{"n_head": 9, "bias": "none", "init_std_o": 0.00425, "lr_mult_down": 2.0, "decay_fraction": 0.589, "final_lr_fraction": 0.0, "dataset": "wikipedia_en"}
Each number is 500 + 25 x the weight over its row's rms, rounded and kept within 0 to 999. Layers, rows and columns count from 0. Numbers have three digits each. The size before them is the row's rms in percent of the matrix's.

# up: layer 3 MLP up, 2880x576, rms 0.13, rows 130-198, columns 0-95
# down: layer 3 MLP down (transposed), 2880x576, rms 0.117, rows 130-198, columns 0-95
up130 105:505479526484514505496527470481487502486511495505495496468491519508510497473603432537503506566497462538458499502510499551496437492501485486521496496527501481453545512540512464501524498528552536534487513503471502486457468467486534458475499487467414489494480514506450433540510474515461531523
down130 107:500486510507552450469540480492531541516502530515523498495493481547477503496545458491522482513465461471505473501511537505501492520440520441488491484493469470501515538504499498488522492496470518483463522494500451529518539459481503479487504483490495507502492476506468464496514494492493490540
up131 095:484497473493528503482509526503485517489500517514473502521495451558551505525520509492523489516483496536501435471480466482456460535538518491515539507547504415467495467510518531454512472506481541499457529505499479488482472523501551523505523509508499494532518499480522479498492512513457495477
down131 096:529527505535505506504491456501488545519474481458479500525502511465470528556488511490489518538501500505476493477490519463503475474474467484497523467497491525477479497510507477504506501493507501460500494482476505533465500504519523480507523485471502487480523479507487470514537521483524480489
up132 107:497463509561517508466521483521544508507483505495531521524493498496500439505464505534495472545473495501512508443525488498438527530506511523509492536505509449495475506473531478532484525487512509517526476525460510513505481514464481507488499500474505533506462500500491455457505432524460518523
down132 104:514485465503495461496523507497480478520512484448489493500442506548494505494494480490510502531552496527506511543508550506475516490505482479512483503493496467536486535496477495480517496501507538451462454507479493531567505518507504488518480485469541509453502485486546464498514521514533522506
up133 104:496534487495488496501469565495481495466498462468491499483510527468497506520542490495555540523503489486506482469540534481505519532462481484447537499458531496521478528465506497473514472500492532478503523512451456495519487496564550534519480492492505505477520545511518519487505471504464528486
down133 105:536494477482512480462471514542536464506489495439516474519513535487482483513532545473459483523538482530526516523505467472489512527526485479514536519523507521506502506486541516482532495487495461483490506492487507497513503490491467487470527457529479500500513499530538517512484494479526561489
up134 099:509487475559483507500501536520526537513525480479504507480457504521469507501457511506499498499500494499547495469481494496500502487473535477504489542482484518514515468484492475488532518513483461468517484482524475495542494445478470472525491481497476503493454515470487494488495511503512473493
down134 101:509551493510482487494509499512539518471464480462494511489535483520451519522471469494473515475459511472440475489488525440477487501503520456491479506485511455511493489538522506497531500490499516546484499512480512512518495500503514494522498489508508538479498503513475467486512491544503554516
up135 111:476511496489519498494451509465536516522478522542492469526504459475532513476521519482510523474542534532534529472523496515450488459540484529463504491501489526501518481466482503510489542471511470509497462479535500502437531460499480500462524510491466476492480562489534480525482463471457505526
down135 109:507519498527507497477479497500514503538471597513481491490491508469504491458476506486532443477504497454514509503495461497509511471501481450503504481495447502498496484529467532506499456493512485487518500539484490532541485449494531469482489540440453472472518470513472476528479476474435528513
up136 100:518520511520516581516510488548483533489503474485464477477494515528476412488492493539550489533484521522522529477502522523480494471504519478493489491428475499531489507514455516534491451497492531532498478538510498493441437525479465478494528484488506510544522497495475485489474479502463478502
down136 104:527495500510520454514501493484474520515524503525515489496473495467478519489501478491502511509556513513491495495505532489520530507516481474505481518507485523512489494515455510551458496503490470527501477522464540512512476510516492515556484488529484522498479516477531487474487509511526481513
up137 094:499475466513516504501489475566486533533471475542487453474507473515491550504520504490462477501502543431494493464528489553511537455495469472492501548497572505516479453477508478516501480507506513495500543511498510528500453491454510497538555508484465503506473469483518473507492484566498532491
down137 089:499530528499476496481509482518487495503528511494498506529517488489508506527480491484480513487469535502524512480541523539516523510497516517520490484452472520498540518478483516490502515491445494486485468536484520555521487540553498476553475522488465449522496465503492488531476530426495440505
up138 097:501463486481539466466480513496506527478502499531496511471523502520473503504521497533547486499509499518494502525471546450487485516492466483480514482479531534477502485526466514503513551444533525490483491527487527541490482497508482468494538519531497484514499436516490487493494511503525489544
down138 097:526482480535498545490511497495520519496505531506500528510490491593515486527485509510491494480474512529477499518507514497498508565464496492472463527443517503521553506488481494464573498495527537445509502482447510451474524511473512500504535540487512489466457535463506524486489482525485498547
up139 105:503544456502498483552497502486493480494499464489502463495500506496493455478513493439516532539502533557464507487486484519561510450480506480420517528471483512467494521454509496511499497481515504506525512507499476470477542506507456478504473518487514540494507522521510467469499455473491535510
down139 109:527515475453513524482468508518467514489503533495546467475501524495541496466428470498510507513495536493473515593508471487535491539484468535456529490493451505535516473530468514510457531473516493533541504496482485520531516514556496534533497509529495527582515499493498496498473470496511525499
up140 087:495492466489484510518540473471490500500485478494488480557555472488527506544523506465509484497498511483495468475547549496522505490483512469491522501470553505480463519478524557534509470505493508516516526491530551458522466460563492479508502491519480501515495497473510491523484527512448502521
down140 086:488472503505462464525506515530467459517452512527521517482481504506452485542484490519455505484477496513507495516499486506483471485503450500474458510496486492538471448559489511511521508531481507491505486499526483541547480505487509530509437493481513516506550503520484510533453503565506527484
up141 100:537526502489513497491509503474474526550514477516509483449486523501524498496441447488512527497510511514473480488500506511513499497528515538495518496519547465517519492498469509517494500506475474502498484492445465500463518535462481503460533546515534482444533500492496553481479529491551480530
down141 105:503487503489456496525522545472491504494496483481532483487452469484467505523535525515496530461514515477514485494478499484483487490483539520498513512465522535507470502529503471502520500510493466500478505479502483461504473508531521482470520490509518535518442510490467502523520496562480495507
up142 112:491527491457535456485508477537521493470484465485488532478497503510549502525504483515506517527530495447491543493493549487540520498518528506444498510496443504500488459507533477548518505500475473495509474471541468525510433502493511478510500520496520500539500550485477450498489535502503483511
down142 110:507525509512502456490523514481450458525471462467495512540493463495542548511521478530509525500452549488525492490527486450518478461512503537559490471491448510532473476516513475484498507496457512539477557490476516463475484499494515454485515518443487510485445521462492513498497514507465501484
up143 098:466507480508476481445481483547533507485505473506540503480527515514554488503503470521493556477480502462488535478500503443489506509482497526496486512518522449496491477465517461486470503497521526469477465485466504513506461498539507504451555474501544509500486484488479503495492518479502530479
down143 094:494513436507464453478488509514509509461547498476519529489504493518472523459492506523459576501484497492493498516485499518512506513474506506521536512497520472476527491480544488477534486526503521484492483435470474488500460443475535528549506465497522507498484454510544508540540512501495510483
up144 094:497513484526483509491495517491463479493483472478503492446478518454494458463472489461477507517518507453522488503497502502500480501455478497487516460511476501528451492497554475499521486482473540518550481505506453471558492471496491519453478511506469513541471492505505495485497444460485486491
down144 088:485472517514535497490501526481504469498481507519493507480505515552482464504526482508501443504462498507480489507500466502492496543558495479478492475495487487514486520452428509506468518480569483478528493480438498512499488523475482548483498495547535454480520522514475492497476475499462504542
up145 104:521527474521511517533516492487489537548488529470517466495493505521525532496523480501583517530495491481532472515496471470500499452501526466495500532522456504498495432502487487476451517536496511447529463515503499511501515512516450512491490484531476487469452526450476503505532496516484474508
down145 099:490482484513535499482496529548436490497505475474516472535481486486465519551516525488469494529514494506534476506541514504521498474489498489492486519506528538509530527503517471516536470525513491478517504521481529533474493496514503552518514517520506498486467494461498490459481474534470516482
up146 101:460492530518499561482507485505493538512507481533535498532501501514508473475499480486512493491532436511499504507479488483548502499531502477539504480521513521525512439521496555483475538543502493522515471510514515500475508509525491473523530524481492490569537467541500506522473496530506504499
down146 104:526517522480499480514477480448488467538526449560497481493455490480551480495514481483460507504513528518491512529480451514520545496480485510515485486491534500579506479473534513484527461475489474532489473501502526491512524520485491500526486472462489451541505502460479523499491512536445474497
up147 098:503481494523531481532577478481443491533497512477502500483511425502501450479523508493481513500494471514509488544533552503473537485512498524500463482468497514497511481481518522474490479520505533489530512517550489520513545449514482483524504446524520494470509511505486482490501548464493468537
down147 105:506482451493518485507499486527499510515522519485494475522523498506475475481545506497546491505487524487529519483533499534502508514492466487502538500499494544472489479454546483519530483499460494506542524533536514529478485491510501511513478529481506526514495541477490502506544517509494497471
up148 097:498471517494521499500526495495515510531522490494477483503455516520537503481516497512462511548453462527475480498523509536526514525517510475508471510488492454497537502488493504546452467494496490517527468496469477502510492483552501500500489454502486527485530466456493485482505540475488538499
down148 095:495514461511494469480487499485519518474498469435472496481502527466534484507526500490462479489534496512514461511487534509527528486507516472526456518498488479491530491532488518454483495497475456518501536523489512508514492511510491496537512504501510478517489493486489512443473510482525543459
up149 094:455499487480508472531440488495494548492542522503526500487490552497539536500453481512483512485500547499502461494522535511497504469520533454515516523555499499460495525476486490545509537454536494498506524511512491518478486518536509499444476453518476513523511521496544531537469503485512488484
down149 088:513541496497461525497473475543478468490509499513486508509506479515510513585461509521467480517459487516531544533536483495479542504535503489509489496515509553526474512539468479501535502509515497486503508508466542472500510557494483502524536550476504518453543484503484492509523500452464496483
up150 117:510473521465517532519472523517529505521516477520495549471481475497499489479490501499488538512469466534514499518520531548540488454497537447507547526558539486451486498475446494509534467485487517505511480490482484544507484499500504496481508495512516479490499517497491464476532519493495490535
down150 108:487506470471474539456531503453555501518544517473493521545484514489509462455498528472530473490575543503515527518490476519546481460470493459528486520545502501471489524466472477490520459498503512535498478531465513548541478504532512488544512518488516412486488486464510544450533500509480467542
up151 094:505525504508501461520512509504509480498490455504522491514485481505494504460489515491481489542494474483467477497497495481471481499511478494493487511508524509512488520501506486518463467533469502476507508488461520527531525498555532532509537477499462533477524517480531446481523533496455505469
down151 098:516471559491494461453547470506495500527512511471489495519474520483470486545479498510503498504499475488535491500479509528457488523503540547444465488482472515490525505455515532455489485478477534529526501502534483557492488513463478504505527524501488528454480480509494503454483518468485494502
up152 097:546510496476491529502494527462501485510519512522506511463493509483516543504505510511504542532489477548458512486522541526513502532495499537452512495555557493531525495484509480506531478518480574521512539478514498508522529516472530515517494513508479491507490461478495497505492487539514495497
down152 095:508536527555488473509528501523503545458513485485519504532511485469528479499517466509455474544455508506490465490523468514477437500476460500488495491430485485500516516519521490485486528506525498462494451490508484504472501508507451492513517464481495471467500573496480496515483533489516510470
up153 106:522529501483473511495519439468508523554503533498460487517502475479505498498489518502516490499513467509472507532568566492541503536486485493493504526532543525471480498508455504496500482441512500494465464458514514495509559549487490520532502509474489559475505506464535506535500501511499507511
down153 104:549505531526523448462484471511467498519528514501485509507520487555494551499483522535492516527479517488545498523457499498445488519494509509500456512474516509527481462492491512522511491483488505518523518529489448487549465477502500484480517534539450518475448514501493456545509529477470493448
up154 094:491522509480492543487472497477475518444470498498468479458527459536446453489486516510524490503531475578509521502524476538526490521515517479501511495511492486538508501471479485500501518484499512497503480509482524453538523536520558495496507451565520501505444509469460539493507525519527520520
down154 096:496501461518508488533478481482504497504527535455497484446492519495514522499522451500496499505490513479493515489509494514511479514470510515492500489492528507452514521526518520486454497521485535481468449527519481509547490509472515490454491485492489506500487482548548533575498465509483500489
up155 083:486469510531538527464527515465512491506529521495457597520487497539505487520519521462493514518501431525512517508469453480497499510470489485482503504502495509540492497501490515526489511515525487517486495494496523496477521579471516523530525451524517479479528535515542503511524515481479478524
down155 091:483530543535479514493521522549516502526489492511540470518543490493507495496462509495482483525489585507526518499506520487489520478500527492538506502528499526488471456532479512460520490462482511537493503492512501505493474484531458531487512533498527500551461454497468469481498488542479519531
up156 105:462496524463500506493480505471496462489482505497526503499506513533527458481473494515510543516535506509486467579501499467526467550532465485507528501527476488497470506525467516504471496543433494492504512451522482484498510468506532527511437488547485503510484491514460502529493489513457529494
down156 103:456529495531497470548531494486509480524507481465515491507545479500509493505492518516493473480473511480531499491514488463488501536495509512538494489529536557501458505527524520446560512527524475493460520517553522488482474475502559480534513498537473504502513505512478501543547540511485522497
up157 098:552524516478475507489457493491542468502515533489496504476479527513488512529475511484488512485533458513494452482470507506490490508530470541526507513504463535518508496484439456507463492507478525495543516424524481511528482518486463526511540486550515468504543510538551486531503500475448487472
down157 094:490483526486490503513487487530494512505538480495503481490532486541468516495485520450461534475497511512491445520533448463477470504523514519527508549463509459482540518505518491505465528531496535503513457493494525475488488473488496499504500520529527470489487496506470472462519502478489505475
up158 096:544543516489484487509464528507524469460516501494502510466467510512497509461532479489491526480482465499505448518498501512475478498484473437490460499532497527468501499533495463504513530491464559517502540520497509507491504447496508480537523493514490524510486465548517484496472476508476492504
down158 090:447536513493478476511517516506528486497507480482489496500517472538536479520515516510471502477537534544497474533538497486487457494501500520517489505461488507513468459479499512523504456536486515490508486494509490491506471513515552479466459542496515510492474504480543525480527521509502490524
up159 099:510466468503479508507518449520463507502483521552465491485480458470461483500483525474484476487547525463474523418509536493544473466540548531520503510482572433498512502460454548502483478500471487527453524457436465529474509509485526435528511525489498486526504516500455478526495474527521493473
down159 093:545492468469475483531517475506486493511500530553494451535471503536522457511484506565507452489472508465419499510500518490543504518514442488475524523507468521500500514462502459489485471530464510483504491521497489515503550534483482424496502517520481470488517542495520509502526467491524523533
up160 102:494489512517481497483501484523483502492464489459486511541510524448543522508542476509490472494525498483496518529471514478555538487541482501498490500493548513473518468531510440570505534506494517512519476433484488481503485519519494498530522458513498484468531477548471476543508505504501496478
down160 102:463490495530534521466449466529469492505486475500488454489521494527474513472537499476473545479480555504502503522522499503530493506523550545478478479520449477497470505529536539478492544469491456496527527523485525509529504463558494503481519518481474522501487544481505504513515478549503473533
up161 102:516475462491489532485521529520450439505535521501452502468466506570491544492525495502508524511510482515489506517481460499481503463511489473502530510493526481548458514508485522501499494502529487535519510485462509493509494502555502489522527440476495513468474484534493506559479501502489496476
down161 103:473462493555490494512479482484534540474504499414544495508516497473538501477510513489501457499557513466481520438465508473507492483517478516459477519501468483517482538471526536536490505476532492522507538542511496488491560479519501513475495521509479514495549489457507526434557493475508477487
up162 099:491470492515534495502519443453490506498527545534461484445443521473558496518495501542494502567454501505426516520484525497495503500543521503461542500507503480458485459499465508479504472483544525492517460491514484516485476490500543474509505525503517516479496483522510490517491487488496490486
down162 099:501474492480490516507492500484496450481485530518529514532492484467527472506509484534515500499495515484480476518509499452509536466505473456458531498525470487490490448464535501498486476515465504507521491515501487513489483501493512513519504474512494499460527501533534496530506536490494541531
up163 102:496518478515477484495483454505515515490554507431498478469472519479592495518536470497505491474506460499494527502520457542472517458491492485488495520502439542506464453517478501521465475526518568480486516496492462501460496517509467534495518533507495530463537486487480483522538503516509512505
down163 103:465438511546530543496489535491467524473489515426462486469516459495500506505530468467535508504518483537459485492559455466514497486520435496523508520524504486520506515485519476490516486535496536490468485474490481504496507514502547456525510514508507528508517473537508507492454519503477502509
up164 105:500490521498523536524527513476497483510544544510507551462506516460510464498502489464483492507540518546483526488474455515510486530524475488480511516509504489535506481525492537499500457510504523491509497480511528502500493501535478512518480479484506487497479502476501498498541498489557485504
down164 099:547518527511547508509528471516500489522512535487473522527474491519509539464467495481508466504561481494459496496499521475534489476513478492542486504482485484504492502504518465491483468532529502468498498515512500519537520476522501461449497468451495538495479523501449500488474500507519530512
up165 096:527532518483509486434487526517501496500527492523532447504496468489505514496491483502485501476506484494512483537482468459493484501456496518488477487516486511451523469491503504468434529552469468521493510514537486542519467506504475512481447475501496550498485480470480494482475514493505516463
down165 093:469534544524510514502501512538498487506550512499531500546529513535527521493505451499519491460489515510494497526475490521518496496481517519527491493464526494467523486464496522497466487533454509456540505492480476515493484509519520466488471501522501507526536510465532534517468498488488537516
up166 095:573508484504518515500461505523459513511503522528507491465456509512509518507492508513486506513501505503489529541478514467519465510521514466495517542500509531539505555524484477511507512547490510509482488515533553509520511478521496483510498468499513435519490463481480491487489571513484497480
down166 093:473550497464524514483432485507486525535509527471483500507539480496492451527524541518502471524449572471514521475524532502549547474513489481448498513491515506519508478487471485520490475451502534451515491498450492428480477523515540543494486496494431485494460509488511481532500477469495480539
up167 109:512515468504503509515471487480481521517476537482514489480503533538546511486494469512535490501543466478456495471482467457491474508503463481493510453507517503543539514488520466483487531479476453544471514512517483528487490488484476520498504520442468497494446487486517563563495515497546515482
down167 099:495508499499471503509485462542500469526531511552470491501472509513471473508524504504501491516505501530547552496516505500476501536488515487511480514479462511526490496465481493481522476500454515534513469514530545519526517467506476495536526476519515449477516466529443554488486493495504472522
up168 106:520516512491469460512518527464507471504461551528465520504438493473496518534467497466483484505521520457508537484481507451512479528546497511520551459496522507521491495507483512505504553503446492486531508514501511480533515487463497501504469499475500507487496513500517522542490507452466463485
down168 110:499521479478490497528474489502479488515506509476547501495511500509502498492492491515495492465505476513509490515478497503437482523492528473455499473501516529496467493530517506456487504506492538463450506477482525523459510447491500488506495522528552514539492492501482499499490475525515461501
up169 096:520463515472527491464472510530498528540515487513478506521546477472526524533491509490516455487474486548447552477523524542527490544483533491503493492528508476495472503476487510531443523493459475501480513510498527481483452532487513546524485511499462446544497484519474520454508453444470485461
down169 104:483494557517486524455468525510515529493487500466538503475487501527487449443525507457519446512484507486460507477526516538471488509485564462463510502534497522533500517487474540520506539476478477460504511488483503488488480490480520540495504501519455473475477441484511548529510492479528544485
up170 095:525459475495502516557472489518482492502506466502532515484535536517475500476521505500516505491529494503509474553501520545482478485482505542463500498508493506470486444507492502471477493533501533505484475513549471468523492511478490486500490465500465467478480475475498530509495492529512468506
down170 094:447467480507487470495526498529442485477440491514496504517499529524498479461460491524490479509512506540495485522468531486510507487526457517519485481484464511557487511512504524531495490471459498515490502482463541515505495506512473535497516493448543512501513512501525447484510490465451482498
up171 095:467520487508512510481505500509458453513523517499491485509488510469516490502497524488499488539500515428527474459541468499530529450508511524486514513473510479543466484480463482519488466506484506491466512479509499567545511482483538504524457467523543476489497521477494529522485467498488511487
down171 099:505500472507490493456496492488457497496541465470517462532489488512510507500461470481523520520496500480533529498518486550518515502493537546524498531525520505495495484518513488525512466486499516541497489456486464466509530470488471460516488491504490507507482554481552503491490507492551546476
up172 092:512486515498532501507543504443487459472492504500465463489467539516532513446538495549457514507449506510548541552507530523466482497477478472447534541505507491539455480477515515533477494489523538543517473483490511491483522499502540494527481504541533484534527484500519487483505483516505495493
down172 093:505476523518491519499496501529493521476478529461471450515491464492500495503550516519520516501507495500482536498499502487451522545495499536529503525522483479490548473507480494491502501517512516573476522456490563495480494495507461537435544504484531503494506541516519530531518503493418482509
up173 105:552504524490501502512527518455505534530517512518500514493483497551492483486470485469498455516483516474496485539513481536538504503493499526507481496536544454522481520503520518535507496549521507533454474537506487505476494481511514505534497471548488476528492516519541517490512541494512487503
down173 101:495520470482542482477483511485484458488480495472497546508502514537512501504503504517505510497501499547506500474489461487526506505502502494475443484531500470514461509515527491454508508536484465510514512543504513520486475508475483506469536489536498482504484509444508569543518532479479501516
up174 079:542485507453489518496472496519543503464525510455490504442468480500548512452498529528504499529468503500514447510522491521488460493456532494487509491527508486510461478516521482515476498518483489482454507520519511509521483458524516456563493509512502541478484479511534518487538504518519503502
down174 078:503492465504502501515476459479470495513475555527473519509524516468532485516543456512498489449504530532552524494523489468526492486512510473513513485470501498494487495484514489479525498435491499480495479436523461500478504494514473502470531529520538531497448515530536555494504503495512454532
up175 095:467479452474515448497486503515499496539476504447473509468531526507506460476481463498435502468506477555497451501483531483467496501460455493516523494536501519497492497560501505531505495536510438522499504507462477479466470500505501531512508534490479443466470478509455523515511562491502447473
down175 097:488564477508530479533475493509490518524463530495497539479513491497505502502480483508480496477462570513494506510496535509461485512503513503473576478472479487525499560457458528489445491500500558516474518491484480519505462498474442520503502506445522499483522473530472533484484503538534499506
up176 091:516503502434512492523509477534495526503513571498510476507553483536505472498523479511476512473523496524499483473520510542504515489513531498485508555459532496530533510491517474498498511494517496535541511463506484464493549486496518467510452464484524476505502506465485496515483461504434501522
down176 095:464499481473490500474489494494535521507514506439518477492442514527516457505518521584500537530532518546471487507499509496497483509504492549479498535471534484487556489504522475493543454506483490533503518495517463509542540515525486503496515513472508504459490506517508502491498504474488464501
up177 100:540478497488501518521505534486527494494484494481489525497497496543434436460485518472480502493501484481495530519493487530546471506519483507512478474501501503501525520502497475509513521500516497475524518494480505508534492468467515479485480519492499548525487475501501546537525517514523532486
down177 091:489471461545562499524527494511466489535515493480498481513485462551477475518527534544509499495487484519479538492459511532506512476493505481490519457540515516469546508508459513516503552530490518535502527495530507458443516519515490526458503494485511473466507534526527526469511482537477517501
up178 102:529493519543483497497512491494508487502466514455519508494484523496526484506516499491512483520503498489525548479504509456534492513509551510554500532498520469490478510488534488494485452496475469484495515471498496505483511506433503455463464512480515530518473459460471489473520444489529522460
down178 100:483482473555496511473487487522470482490478553501497526469472494520506552497525501491504493459529492479546444516497476513482466501512528478520478533480514488480478494516509506441555490480453490554491504500493479472487499514482506468541472529529486473486452483489480491533515499475484490478
up179 086:526528529472502508507535539469509470521479492504491535493498506489551437520530465467488471476473527509458499502491480489499485512489494514485459505515508471504476481490454511475503505519553524485506510443480494494508487500495524452495477493533479478464552530509511514524497479504518499523
down179 090:475475475510504528484454449512520501451499498433531552490492521501474531462495484498500530511526520506500505478514512467466535467494482477517507524482518523531471489499556512479524524477507471478455500521506550491542450492503458535474506501480498493553486475499478490456512524500508515475
up180 100:492468529455461442516456486514496476510472542500479541486534508466486499510483512481512506492510496491470480514506496474488473532505502488574489522514456499492520479517497476541516535557508509492518461499513520538528479501478503475538522553498483514511479498527468462530541477467526507450
down180 098:516503498511471530531502515507493507542514484467527498486486525498514486500488480473522464484512530490484464480482503509526539488469550482542497518498506517521510463459479528472532492531544501503449504511479519480484481492506516474479533499499509526547529533489505485484524484476514468436
up181 115:533509499520521524499494482495514520512500525509485476527480508525487504513493528461488495510488472542518477502478492473512488506496506479477485453508448485508511450490494515512462488499535497473475497479502502530429500547536497464471517535500481506477510477494513483532515459493496486547
down181 111:502505500474529508487487461478466522473511491453515531492497501463493414508517527497455497501516472495505516505513469499483561486484523483480468511486493513512488478501513482505471502504493477503532490498482522446500520515552553490507448486468517461478520515467504506516506531475462431514
up182 102:452557510505498468448504487515513488482477472526507481514540520455510479493495558524487512493530473513515507537451513493517496475552498468531494497530473477513503478518502489474452473480484429495492521501529531504522484474506508495470487520502505496508501469482497434512478489504505488560
down182 101:491508468511458485493461527494527477475527529459502502485502477469458494547534528520506505494502462472493480519530510527507506515493504509537504533514518479498524491479520512428495466505458467511447482482500589509490466499490502514484476524435496492536510522489530497487497537476475512473
up183 100:508504549503488467497477478471507487532502507534519434490515486472478513472488516571511543506536520507524515470514522507507546509489504489462544523487527503520536515501544501501479554535491490535562484481505468464477572482524481516480506511499525479482473524489465476498515482509537487539
down183 100:521542491496515515496424477484491526544492507497501484543473462527506514438478519502505497481520470520481552512522530501519502526516530485522497501498496477459545490489492528499481533491484518500476468531506518500471534460467537460510529485497497495498522470459472498474492466528492459495
up184 103:519510494426481486483527522441527513486476488484477529493510500468533523488470507489479498506469470478518544494501528509533478488432487445539509479488532532511502508536466458472489509496488507522494509509527532464448473498494499512481487423514558510529473467499486526462482500466506469551
down184 105:490520512500511491540503547534483469488515469535511499547499470548554524498481490503489486522540512486492535475482489472536490498486531567507526505519480497485512491506469520533491518509509505530532470492515490505517471521449490454457517493505474473499535491498471527526461492506482511514
up185 089:523436533477488481498492464489530506470512510546487495467507481466539530524503546511502543505535509469509513524470485535473465457465477495482479529536473488507522492524545497532440505474526478561486539479533476515493505518448482529474569560483508461471490496485562540508477545505527523533
down185 088:507454462540521479510511540525532495463491515513489502477490496473513477494485440507518501523544524520491532466536516518519481453523466510479483474450497509474503444486532524461527527507491504500538462536513509515478507483552507537508540494515494551495501506517498537492486521506521467520
up186 101:528509483483487511516534509509554512498490487480511524498483507534463540456521491518497478500520491497448498495504532485537488513522508480510494502556499494528443502509485484475529448506542513523537527456497435544495509468468487508520530456520497542519524513518509538526494454512537490473
down186 095:520459451470457484527494570477470488544516514475510503481487508474507496510450502457507508488498549486504457497482496452470503488489502525502495526556485464518505531504499515450535565517520456553531485496514450473478512511531469499454532500485498487568497469505481506499480491529533513472
up187 108:484547483488459552516488475449550500476519479505521515530490462510525492451527502497458473499511495508549488500501494453471530460523540507471477479500522458573475511503474504531464518492479448512490487477507490486518515483481533535500509528503494486464477491504507524499482494507562517486
down187 107:523514476476495451502516498493534472488487516515495450502479516526518485485493472510538469508519534491508494506540463484511509475476509503464469474529471483516484482511501538524529420543466504529477512479542461525494524468486510518519511453456500449518452477504501505510525532507490496466
up188 090:455485502491481514488542564534481486480497497505476522519465495461513493461488512537484520476473494488512509523573482451516492461470487525479475473527480535501506537512527526541494500531532511472549545504481516523487492517455481496485465507479502492497500511537462447496510496506537504508
down188 096:486486441520509532508477463542532467493480527520509506501539450477494498492504511470463530509495510555484482507466491503471521494510487498487545501472504470494519514457484536484496534487471485519480475553464485459470512483494475502457481494520516520498463468500574461477483465478500499507
up189 097:465509506521446485500520463516487551527507506492455505498498513485480472541516483523484463517505516511522506482511520516496495494459484509515486469512508483476500492486505528510489525494566488450531510516497507454530539497507500507561529544495454494481481485558523524519514547495490464490
down189 094:514468480493493473501512479504452504464473498494493463496510530523503499538495518488511530491478504515509479509507505511481520545470485465486492492472519470447506477502517499559485493572507493490475474516529474494519485480512504533491498530500510492494493467507476493485450510512512488512
up190 090:431556498463497480481527517428496535479500519504517511499503503474499544512502492457494453508496484489512448526565510477500503517464523511496519455472486515467489473501515472448476499480514470484488481500507531455506520490512444510521472503468465522524505472487471537504467450537507484552
down190 094:499500470532507485529465510551504496511488515401488491491502478466520531514517491528509503503517560492479549480512560484531517465498515521526527511474514461544497499486482535489531482478502491477508445485460489485470523520521503519517541490500515511448462518528511495467475485453511494516
up191 101:515489482489479508488489487489453520507483490529516483505511470510458513501509536520530501567488540527475531542451498505458484492460544466530527494483467487465489512507505545515532500503498492470510520476532514489490492499533472556514498495554458511496511501437504422515521476516482452516
down191 100:492499543498513517542502403486511481520498485510485481519521476505472529485514483491502524512539500496533489515505510491465494521464463442507458480492515511476517509494502461510527501486548486510517477516507528500499550456497504523510564516509535508470458494507509491512488527495464517500
up192 102:521531512518497481484487534481534490520497539511451495518524527482482493466491481505463498496532490491517504516462488466501485486531524524464508479513484472487483528491490504510518501490543489514483522508516484514503513541488475480461506493489509481485475483524479481498520514464464532501
down192 099:499495472516488511579510507509509479508520479456473466492531490442508486506535489522518510461489524470527510461537455515536528491510522501524522498508481541507502549495532454473520498508499502536500475452510510540497503476499531473530483512467491522506520471492520528538573482478458488475
up193 095:484496499489509477466513467476484532462492487494474505471496446495470504475509499528498474480509434505475508546471474481499498537517552485545479517487445544494489549498529504489465479473512494535500500476560461529469517504509535460537520524490522485493504464463478535496502510506522484482
down193 095:520489479515506474469504479505487507447509512524496472530557512532470467519538461462464508506482462519490492521570518489469536526502497519492520527480465467482485492471459510461519518482517493471497473514465526496483493475490510484519506492512504466510480509501530410472506501535528523494
up194 090:484503541449486508498489499503506457467531513500495503458512521536498477432445469535501505479479491483486528491568461476537506498491497484495504484480503501524460525457534502492490500480506510482483527520501507521509533519554489546504499470523532520499501479484489499507512497500536514494
down194 099:523498502507519512501523490489475498523469540482503515500509500456529597520501523510452511507527551475533476505468522513505538466499506525474523492499478538536527490569542545494484498496533505509518480519503464494528446437509492530511522507514488472468492542525530520529469533478501526493
up195 111:454486560512498502499477484527480503523491486553531510474545485480498502511491519528487463517492537541512493517513535509490502513534505496495487519522526482476498464474498517479481484531485509508519515486481510465489516503515476539453496479538510506515535503499500445488525502551491513508
down195 113:521465520505487504514489515444454480482493519456486555478494510525520572497494474497471499481444514482497484492475486502486563518474501485482503498471483506501491481504486490525493446528499513488516518526473487491541493503487517497488453465472493521502496538468498482565523516490539503500
up196 111:541478527520501549507516494465516529521500524471509486505493505518506495542565526494492511535535481498536482482498517518500539495509448504506463493562452499479557457547481477513482479521528518511518528463478495497491496554500518500518496473531458465516500523486519480520492500495513503555
down196 101:469534524537481485481538490500466498510547477481519501484479478514471518474488507467510496489534519482508462547453495494485492512486526513488532502488519499487541497530527466495466480520488509508499513529502530526532473544532506467514463492504514505492533511474512537473517493509497520507
up197 091:482524499483490509527481512491538459467501499522476500467537509488493513496493510468508474523471528444487550520516517484503516512494518487526560486495502497448499520487505441521477466517473519464546462510514520481451485494538501506475517462546498505526513534500525509500535491508515471524
down197 091:493534533512508514516527474487473547501516465472474539505508520467545548505486475519483492531540480479538516468480479494500548501473525502556494516481490513486472493486476484559497511507529468555472531488486490524493553535522502490503476492441506503514500514494559477502496502493455485457
up198 096:528537535481501484503478475510469522495490537524487515508488479516491507502501573502496459500524463492503541521510458489528508481487495494523476494467466520476468509507493503517543502485480460495526564468501498465513566507508502505520500466474510488453490464451461512496449494513453510557
down198 108:500480510502509505513515480518503505472519450501450478503489524529506527505492454545511507532459491511493486533542514565495512491482540507474483500504491534511489533537473425506543482503487496445499477524519488516513525543498470522552487485543464517526467552470538512519493533481467480461